Each number is 500 + 50 x the weight over its row's rms, rounded and kept within 0 to 999. Layers, rows and columns count from 0. Numbers have three digits each. The size before them is the row's rms in percent of the matrix's.

# layer 3 attention key, 128x128, rms 0.102, rows 92-95, columns 0-127
108:551532435515464492586492549596439466520550545437489488509575434472486510501409493422525399462498491485534500528480487495587562534519492515496447510512452562458508520431557449495511514422611516463551562544575538547512351509568429551607513500486548547488500506565505401504511552462526448589446395510507489548542503519572588521494480557471476571534487587459546494527564469641532484531503
117:478455499497458459507558419495451479464481548619507546536481547567554517526532510488435508496574502551561491527482527523487533499323555535517500524408513561426468576529525469530380531503482485495349425523483428461543554432538531436419433520509491526510612579476431517502554475505424535411447460513520492499457510538451504586511474513541511485536511618557555503498543585537529528573497
095:492510430449594512501475525501542479502445499504518494563388490538470555472473529580544521422485427482569434552445513530505492521487500448475468473600531502542556504522576502517521594482551517477462516492439498570548591445534472436595418546468527478432500438395382481540525531428485542498558470486423449479518501393518524580549445571460490476561588488606559522621490463483425453494438
103:519493379533501559404560507501511492516519493440619421490513480564547530538452454575496508483460553514478536485459469508482427487596464496495499461497487479484576518593459584534557393562559473524484478493459436469374529578551484438541517534547462461500486493561545429524485504549520439528502507573562494607463505480498515512496549421520417589539597467429519422378445475585440505553478
# layer 3 attention query, 128x128, rms 0.1, rows 93-95, columns 0-127
105:512531514436570529470429501493554408432466471544458450476547499427535445481535413520498527561434520535395448547540395503528545543562481390490560553532605540497438495552555573492487466590530545477461416586455582585558513522564507478550532437477488583522528437413487436539541520485462450535556489515531491525506515562487529493386512534473513455599551480577523453497442498476564488572431
105:522472444535422505540464489609503489530490425485608482487487524504518468519495539475437438502530383594509417471453551509506472502516505506494438488521579458534491506505533510492527503503544504532590456497526469499568521499585436547563491439592594537506427489448462491570507555582489502560464440564553560445467413523591425511368554442480407551529505499426510608473538496595556532579563
084:584452574496544442458501534529469478426504432449578540453471485530524486523526511482612603553491428469477496502528419505514456536524460445543571401578445502458411466601429494566472476364442525502520513403530496447462455523487475485537492511490458532544489504517579537499474522472591485478509558536415463488553588602491518527417476487567503556622506503438524501469440526412552514591519
# layer 3 attention value, 128x128, rms 0.105, rows 64-85, columns 0-127
102:468571493549518454564434441455498550464531479547472520520483506592535453485515517456521505507479479506471455535474621491464480494501550494452638516511489495590456551461495523484486514432611455499565542466473606440435479492571582449531425628474510500449466510488567582488517490548369565454547518525408506468565512525485378540529494587495475513444432504566538517489477503495588493377539
081:532569496412455508531511548384487483527422535523500373591476537508469434592407547524524458482476459531442510598479488422531426464490605506599494511529546398418444437527487527444468479553612543443539581474544517444467499443467521587518505479533513453521440456465508460451527562594514476460445467448461518533492516509610546479429507515527472497501524534476502479529500450407568552446448
083:488561474402590417523531494434453517539555449489443455448447513498511497498467587589505454447588528537489423531459578452499378496439492448549582476482497573552373472482518482579539483440509476548566468421511581431504458488481489474588456516481558440593469528485513473559508461411599453436569539526587490517501529478496522544433506479447505474597474463474438525544482513422519532543564
095:536627532495534480556470459487536480501465546490399508554495582493482411549476565597544530457456544493428512496492515562510514516535509432543485541542548523617509473496485479410444442503578559421560468418525581532473588540531418542503502462474556484469438520556589424477513455526427535413534530453557546580455595416467484561444544468470520538452547436549493455472403476428444507470482
091:509603452563563474498459606425548390490516491464515478440556495518420375455515556537548511546451520446458492520431482408532417510599542486539530540465427605503523466557492502481525510538465519437515458541482575524506461501504495554545515442464508538483467456554531461659526512445432449489481517457493511510473531555520515478516487470420432442518541450450516647566468559380502467489471
085:507425552476498505507421459588525468516455514580518428500443449567526451535537451465567520445576534483539439517509415559505508547458391530486420568580546494507415589428438507480501339507559530523419462497436526514456572451461576456474532478490489484483521499557593571564626537457502595492471538432490494629481535484466431497486489492483517450483487466525505504464494457479435495580508
084:573463466524541555526482520429431473487548480526564538564549497528457538490441438507458502601518508458452526467503482551588562547461501493524539586533502559513519549476507407551483620533550576490389526511443474517528457466456505442571492478432450527556431415402506455389474560501514453449445506519558542479508455438547496533509589532569606521558391563420583490507581514476483567461483
088:500505474470482561517495427547550435531382437438532551551547470547483486495534559528535445480513463414548518497518497516491555532589399506456514506513491407500467570448605422456519391558453523528497453530509556517513504560572463540504579530545518571534541531482515520437481545469539518565617575441469458494477405633524540520554465561577490527482479577569490403549518500406558429498518
090:506534527437527555519445534429509512508480528455396478525514482453535407487453514456531504471376590478580484440448499575540527373590494464430522436430482566518479478411504505517481513465489415485511523456499499502443580491546471484584560554545583511530470450470565594474490474459393508401476550428490555534491586511521435472492520475498549528499620414547503546531404529431484553451483
083:490438489495495482532419576514582538489586546503407496477472481529615540485461534474457515453528524463523433469426476503528506519483480556535615472431470422486496529539493520426489497505497509468534491620572411557565468524489572487445497409487592459483569560552526500514517527477544501588551447498480511577530391562482432528521445542573343498543503554467496516546435484452483367495551
082:509529454382588459587504472480434514549462461535432529575524544559513472474445524465540403527493526490523488470503567463433524508429444522507446636564550432521509522521532474466442548385571528570454489459522473455443476592506401489480568552535474510449583520502423533461441444514467530425497486603500441462445499552478452535507467533546497454553558435613498521553546591418482514528531
098:576534498520632447503486558474470617562511409510529553452477546485456520546537528547513509629460482477489535525593547494536512455522506429412529450442579532580449411494452599494533524518433517495465454453563569539524525475510524449535484497439472508432475406515501424538508445593480477511503499476458488565494561525488504544483488595471522542540583463444567571426447454544517398527392
101:509405413446460536450543499466474535525456567527509567464425509528351492543571533482480484458491434514545502475489476459560419474416496552470469461473354469407557508518504491498550549469495520401537506524582452519534476481554402426452503436464521543443554464485516576550515557460485541473411490544527532552426433436488562526549433528524487513476534485468581507548586469458437606564553
091:515512540445474489456515459528486495535498540483450438519499507540517488530503542440536526546504513502508405509550537534435551484575501442442589536522486497480448581564428525484449523524422496506522582417411504537470491526523460520560423524613515481405492517562438489477551509565473436433543488542542523382473425595501497559553506588561456431551479410661431517475515594574456474597504
097:490506531448501559449413543563487391557445519513438530497441518567535429445503554490483450534518585501417503418470520509450543533384565510494523515451469473503450590452532473509538497544494507469544356387517507396511454446530554552519569583457565569523459467505492518481534462465503533551446551408468488577475590600451478526534513427572537536421588482466492496464525521494528527444573
101:438487460490512537530572452466535510556494571473492516530533520561455408486482551476497467447453567518540488453565491415406447521555480535573533555416585541527455618508522608548463444461500511508616465497486528490512518501553489548449465526551413497528465553466543495565509568537568492454521520510561442452516494549340520523488453356553526464445564486588466513572425531439463493515562
090:504427532480495504493502446521425390481561540558454573495481554479459537579528455448503517542378422469469505551570517564520531537431402476517590531459525396443461430547444488547511561510590532503495549522526498575476547543405436474489539550493517502551515476421507495527482555568387604592475453401514516469541524530570473488448497555499478516455443431405553525510442508560488534429464
096:398621497457526516695518555511492515487504452477530517509480584453433416502502462481522588567519522500580555537510514597524523532587458488535554546521558503486455523466430573407507622498559420456468566480484526515490491500504497486468417546463524458527445422458461526550427495534534521540525523526469459427437538545513484521462381503501522545484542360524542541497560443521502499522532
085:392594561549438503520607482494542499508587586500536452462499580476531507501461502548468477551404481611514558508442446451487518598498501514493529501552489510473544582503487477525555463573540510488497449483571517456404425576452496477468428541506567556551475543522526583536469539557448446540433470502601482585480408470512489344510572453482529455512523490469530489441463425442508457434458
080:481535527481448418503491490392480504477470536585478437385446546461499456534492506391450420471550443545557486465513564489475469491446448531574474508563420426552510539594496499482462636492489409493519519436409580540495528433466562543533482485461479473531428560536434545424474518467563448425524533557475500461492499499533445554610509466498537538513464433498535555557440525616531493402487
098:513488515567471572450539549461564496459451488521465457501433557536518413537436501390472442491497525480516575423496497513535519591529582595516533529470527458529453555396497561502542529466538482499595565506476465562412484508493459482329439454520485567515563475509465508509568540429515455518516589542497454527526470528566423475560511444558516414490530536562491528518544495471553429582646
091:482467483579487442515462465454458475506537535489509515518497446516402450498458517491516503493489490477524536565542466512572574577578496535493482551536563541512468462539548404477457492531545337568507530560528443626496477563542501454472499586475476471437540501488519604451481524454558512473544583474553522386546520447485562561552340379515536550530440437558442550489490465489535548426499
# layer 3 attention output (transposed), 128x128, rms 0.096, rows 64-85, columns 0-127
101:511573575500565503552483396425503482481578573539458582487461464498516458522504529496567535498460443480559442466507524496483499500581416542463483474490536502558462571489541484408504465428416453546530515436486535470433513495503620536506470550526462404419498540444555529415463492509447575390542604452437444489537540493365383519472497594497442483485490482557450485534457466508523477402507
081:526488579498509614532510517437458429545524521529506475521504513515575465491505511527574420561508461541535470447467491462572413560472475560500531472590433441511488429508557482552499529505571599473495500525563504427513564439555456521431391480521519555386522487540513501462542536459497382395467589524540466445448508457469502518481494431492607455489425398529486627506560469536441569519548
085:461558499411541509535482468468417531445517591608551416512465564551552515581488535466467511441553522494524505429440459418441449544469570516608588466503512549559551499532474561495470513494377455595553467388466515376631506455515514615528495451534435510445446486525491410523547469538492473439490472506503445534538489481444440492524547446443453575536503455536507509465464491463505521515517
093:483500484543445470533479382467462647461565544601516448443532472635592558546496479432430529487518431513561458441493522440418540536497511523436575583542532480403438502473531436619467549511571501560509483433496443485476447507504539558454445539535466478485547501613508519411447513474479473371472500506489481428542510510464494491491417437526522475539513512534471468524513513538576493483560
089:546478401517458526503606459425483554559485434519494491467523550505503468468453549497490470525602503493498538477549527464402446509425597570531604408486514428408605560491488499536505582479525377504481511497551474471561536430554528546430438465476390485463533453476437567468501452458476483494492428402499491482514450464383530571562431508474495438492499553501469544492599506582502461529501
088:529475561522477480469431498557485438419478529516463406461488572522561511501516481539447505548435466468607448558521388496436549505564504537542411440527527434569483521526477581580536388483556507465522511569545481645470433569445468512464454518509621467544437580575547526512593498503569522515539514514532497399432537545421491490526511520571433490459486488487472501528442495520582453561519
088:518569450497528471430494498448446545436539533547480477522500476442473505553590494570486470484452610420515486532437498523561546425502641553533428505578457549462417377473469414452456549462531501531474579547481414493522434492509445515440563467498431520454454437414471510536498547501497520507487450512571519457479537504653511519450511508449602461575478442519556549551422487559548489508445
090:534419439496481526489469446615520441531457568516562542464551527546472529518494449468514429482496620545536482438555528458539574555525482465363437534444443408501505539460493530376516474552473428517499448546425509509465500543569470490503502452567599491484486470525499636428456541534563519530613449492394507468538436569533520494546541513578555468494530421529449532500475493530476465438561
089:491489503477412468523476430427511475494557554561487504517533414544495495570483504443423483483550484595480524425474481402478529509510561583447492504393494397439492547480581473516394556440543478549506500546463537490511461408449472460480468533398482598376475516503495517519464506557452498403550577526508486429488471475424481561482525586459385442386493530580562496528465487453502484463523
089:580384462550538406534442495583561532614394496508520463568564512544544525506523518497495466484518500534514485553542417398465559432515429532487511444511515506403610483471507432483555406570448498432507463514526493544499577504578462519487548451444521435498561500466532528518566476496491432558556561439486539626486446450483581524532526489438466452492528414516437410508431518515503493578488
076:487541452495573560563493511474454525505449564469427582566561433487490471524486464437561453494462459459402523449496571464493466558592566481544459590452477503535432472486528587506468518445448500450521512551385599503466482584404510637475538597478549438456464488554527488435438554425509519494502519468494493471465459437463451451438533442525556558491435462589521467597441532505483443477438
099:590487500543595445439449453568474565519553528571476521428491484545452618553534512494465484485546405455502477490449563550487421443474550497443586497506503561516518460568500526478509584480463419529419502454525447504533508444423496406500434565463495490424540443556491511530479546462506581462391413485426430426506520435496530566554553563527419565594560435421461526445519503525525498480517
100:543452490436456496504564511494510489477477443463441451477442523388493379499499457455531489507412449462508501396455446447527429508475511438463580372487457502480543469611421489515504491513492508464546477470526490491463497563470531419478644512510534601558511478499480562550547484527472533536522516481435576563532530465546581514435575467498552548504516483471597473585458357527528395502460
097:508443649523549597468503523542555553557434463480454562494544531493512555499499534522490550536464490474484485569517564522465533494568553491518360545430575543520545536510572593466404521490463477513606534467510576404516518514491444555503488582517514542484518482520495388482496440524521512498452565485529463504589521521436463462489419543451514543457448442591430388476585499403450435492519
094:498472479516492421490544496592469449497518493572439485566443508517528466471544618429452421468484525505549477407497572462457380526501450597526361563443515495434460484504533491538568526527522530470537437536488477514501473492507582595513463444535512590563511507454455558583515491509515477530471568522472474519394496480401436537520548449481505476406624489476456546605478494439550439517561
103:480530505530493463550536516501577485562464569484499488472459605593466423443476399514457560438539541552509526391474464368464442509560478556490475547523481517531432628466451588484493522512506498532565513458535595471500458597518496538511473532504466558491458447476505538426526554443518487441570567546489450456472489603465449519470537413627456465458483513537421477540466449409533485560567
095:511562605497461478463458435424454474482505494475532466516584461421506555452486443492447506641474494536554465501574508570537487519551400403498381432570608510435568447472499466488533448501456576562529460526504446553522524512505564392418570514429472444432520470480504551438418494578496485505447431442415496453475537520606539505464495512501512508430487547483487542499512490498432431455542
099:455510532521532498604441485485519401455551504478496470443517496495438447488398443558529503555556435498525495552556494471528547527558492496499452590518591475490472543537482502462558537536455394503494473550451548441577510561447489478467406468532383493392493493570418482582405511490496524433579503480530439380542557387533493540418455424516488475509568378512529558454534481477497524530499
086:454497545470409527467501451489566468594503477549490571532468455618476464525502428481514468555477486550466576455535575497489532559395476524522555535518495447501522446448512451578481458571538478479526542527582459412484410464547560589460453400488419488632523585506503504532499453575469484484454535485455507447444560460419511500373516533497527474532442517438487503514494591591589579531500
092:477555472411534420624507566480495562515524408383421480514463499470532401497551520491511556469509523561493512588576467471444531510591635445556491560507473516514469451471506475529555478550455589442567458412540593496487508449555475511556455492452475541469496525580489514497478458453475412525462558393495461493574506480532547459469507505395540459542568506510484557453482482546494387473434
100:541454484555488488459508516489519443521433566415470486520499610556414505509444509488485438396423597555576490475431457480430460542609463545441561469517491485441551602497482537458572437516457464471556508472488573502408474556505424473457438448524495489586512518435528422591487491514461511492503560509532476524451434545501546458393443459565541375464567535478473525519542468437577447520540
095:492602438451493527609509467510467519441545532435389535528615516418417400466491509506534620532445513472497500507461452504442579483598435605454482549529584536530420497513525504446480481482637470434528587544539510533534500448480376463483524487530446387518541457505507539475444433534501483501534422523474537470498528458438563524515445456535492549456451479492527422483459487472494514450481